From a checkpoint of a small transformer trained on Wikipedia: width 96, 7789 steps.
Each number is 500 + 50 x the weight over its row's rms, rounded and kept within 0 to 999. Layers, rows and columns count from 0. Numbers have three digits each. The size before them is the row's rms in percent of the matrix's.

# layer 3 attention output, 96x128, rms 0.14, rows 81-95, columns 0-127
092:488437462461473490442485558493395457425439480508504535461476512404502512602541543466613544477509468595475480493557592579547438628558515556558497494436535461479520456457531516514598484452560547461532434508541533517515548524520488509413540439513434466558518533507487547480427632488594453592530489487518454495579443468514571492458515406516537511449471427462419446505529546479478451449438
109:483540506503504507448470443433547489469497538537579491379459471533443501489489466460557472526527555492496431469503597594521509492456459433557578563577468450514482607411446521489642404513481427537434536447472582577585567452415525415527550483451448527500408486405485494493404477523560486579509525516534531502523490528553504532550401519511517460456583469527571505480478524548540474459469
104:417534510517448505551537534594547430470515473512546439511394512578475449529489521419503369528530525519520469563435503464562482499555475457560487532543374513453474569556534540538548535598429423506595531504418423493541430594474484442450529563578532509489478470540520469515543537452525446471439475454523551531527470489506485473514468543422517511548542441536591579593527420560511582488431
095:566503401489441546523513488588476523537471473452450564468510444449563432528460408393509530379548460491517549487467566510453458516584410498460535545435562529487438465516507475535525436519577510415615428448579452468566459536403538442475613491519525501503459507476477488483525490446539558487572601492525470559559457495540562520506568428494434519509509533543526431456512430459592442483489
105:464534463564509502552513496549517350514480568548515452502552513501526478473514491540395525539438593501518464447464448450478550448550437431348528463531504407490502551472432493492500553510467519448596487411494507536486580421552475469408499587540459513457436496498493514477530523462340588543528415429488474488509481409525516587575515501427498460483448509526482520519470480544474599510474
097:497416501553572490475472458497535495430573472546467508505552485632502454480497526503457450445487483549447539568509564491541413444510535471543473452445452468517420476487496513450445525493549602521540519423492484415400568445479510445545568536335600637505506587499523485447557568479455517544468466417540489510482498475437499456482478454514508453418469479508448544609475466429532448546461
102:566502542506566508492589518448545493486529588534517500460521457491493543514487529412550476447461514515448482474501498503552492488530469480455509517473492461614624443508477480426449447593497448430556665609538500460570475526482582508568568459460441467439420517484500530501645444510420563535610501482492507497567526495461574478513492461423486471534508541444492514527623472446517582492481
090:488513470571403572514517505482507478451586479575570562418554579441462522452462512453481560505496503472486493558473542492569482429537562495460456470544563470525600553569517564567578548478434518583601479485448512512579512406524462511523460444511602531581567462447588466558519552569477517554458457455422555596436498515569489486399465546515504448568538468534519479463483555492423461473457
099:481507499524465501527463410530492568527457573477359521505543490509488538530580514494536569528579565448573603497480475529496498493442476457489560562531503429467472484466478489548473402467393377580543472500455519469475450406349474539538561476558499490505618550519538542467417487426508485489408562516458534453440519510499508411407487518507434534498464474525499467411486502449569562524491
096:538539505501493531478487611543582518516448491488466461461458371453465585447503445448486477434532500495537575528514465435470501494482515443476458482557540468512396532386526517523501550508551541496383520494475572554545557535459509491608435472393509503489535559544391510401536504552518552507537464502530550428440439483500524419487404442467603462406477484472512471471578467534497449425418
093:450432519472461448441593533474507478464528461534481496500469568483438489440559523519563541491492583525535564462501522568577470518554465496480435486467398569501555439481521434460570546532483464541427520595518448589534462555443387480451444430442573509557517476544436539563499569579407567474593576484427449494464485528440548487486521430579499533531483601472418446523486520562434574512509
093:461547486504546522513477504512507522546496472492532501459487532529473509503552505486533500528632517385562504590428486581468488448465494520475575485541572473428505480460517473548535476438471491521513434582570465461431522532536416440557598560530473552492475561442495625426450574551403593477540437488595485453549444523637422571538493468492508557441456442527560432494557493565490431465476
104:478523552521585548459525528429449497560509477505565527437539493471462483433505520569429489433470584495542493351489528534432597549528534557560542462582513477458460468441479501474494392403532512552569455494543500496504436542492467527388323450512417529475494558515502373565387468517545473548454499503446486500434532487471449431480546499515487513513576512532496520469487480466482507535418
100:520539488434523512520465596544513473486526500517530590385586574547501481509469476443469451436492483479408424462441560627470502460465504491558471532470591433478475477455515496489531538531509466422479442455492508561440569433473447433451552526472505594520491448493576471439547421436468442454508509504399431568509598506543566548540528456501475598539454596613542492487561487572521486547514
103:538490498560493467465504470535593585575525451494532482476424463549573515398484552466537545536467590501473424491468472478397552464542548477498590486489534595475463460434517509454543468402458509492474507456489477385522369679568615505489518481534476569480491445548432582531507525529445503476479486467480580531512475544491450493471438516502461510596505511491495519508472409453511460595532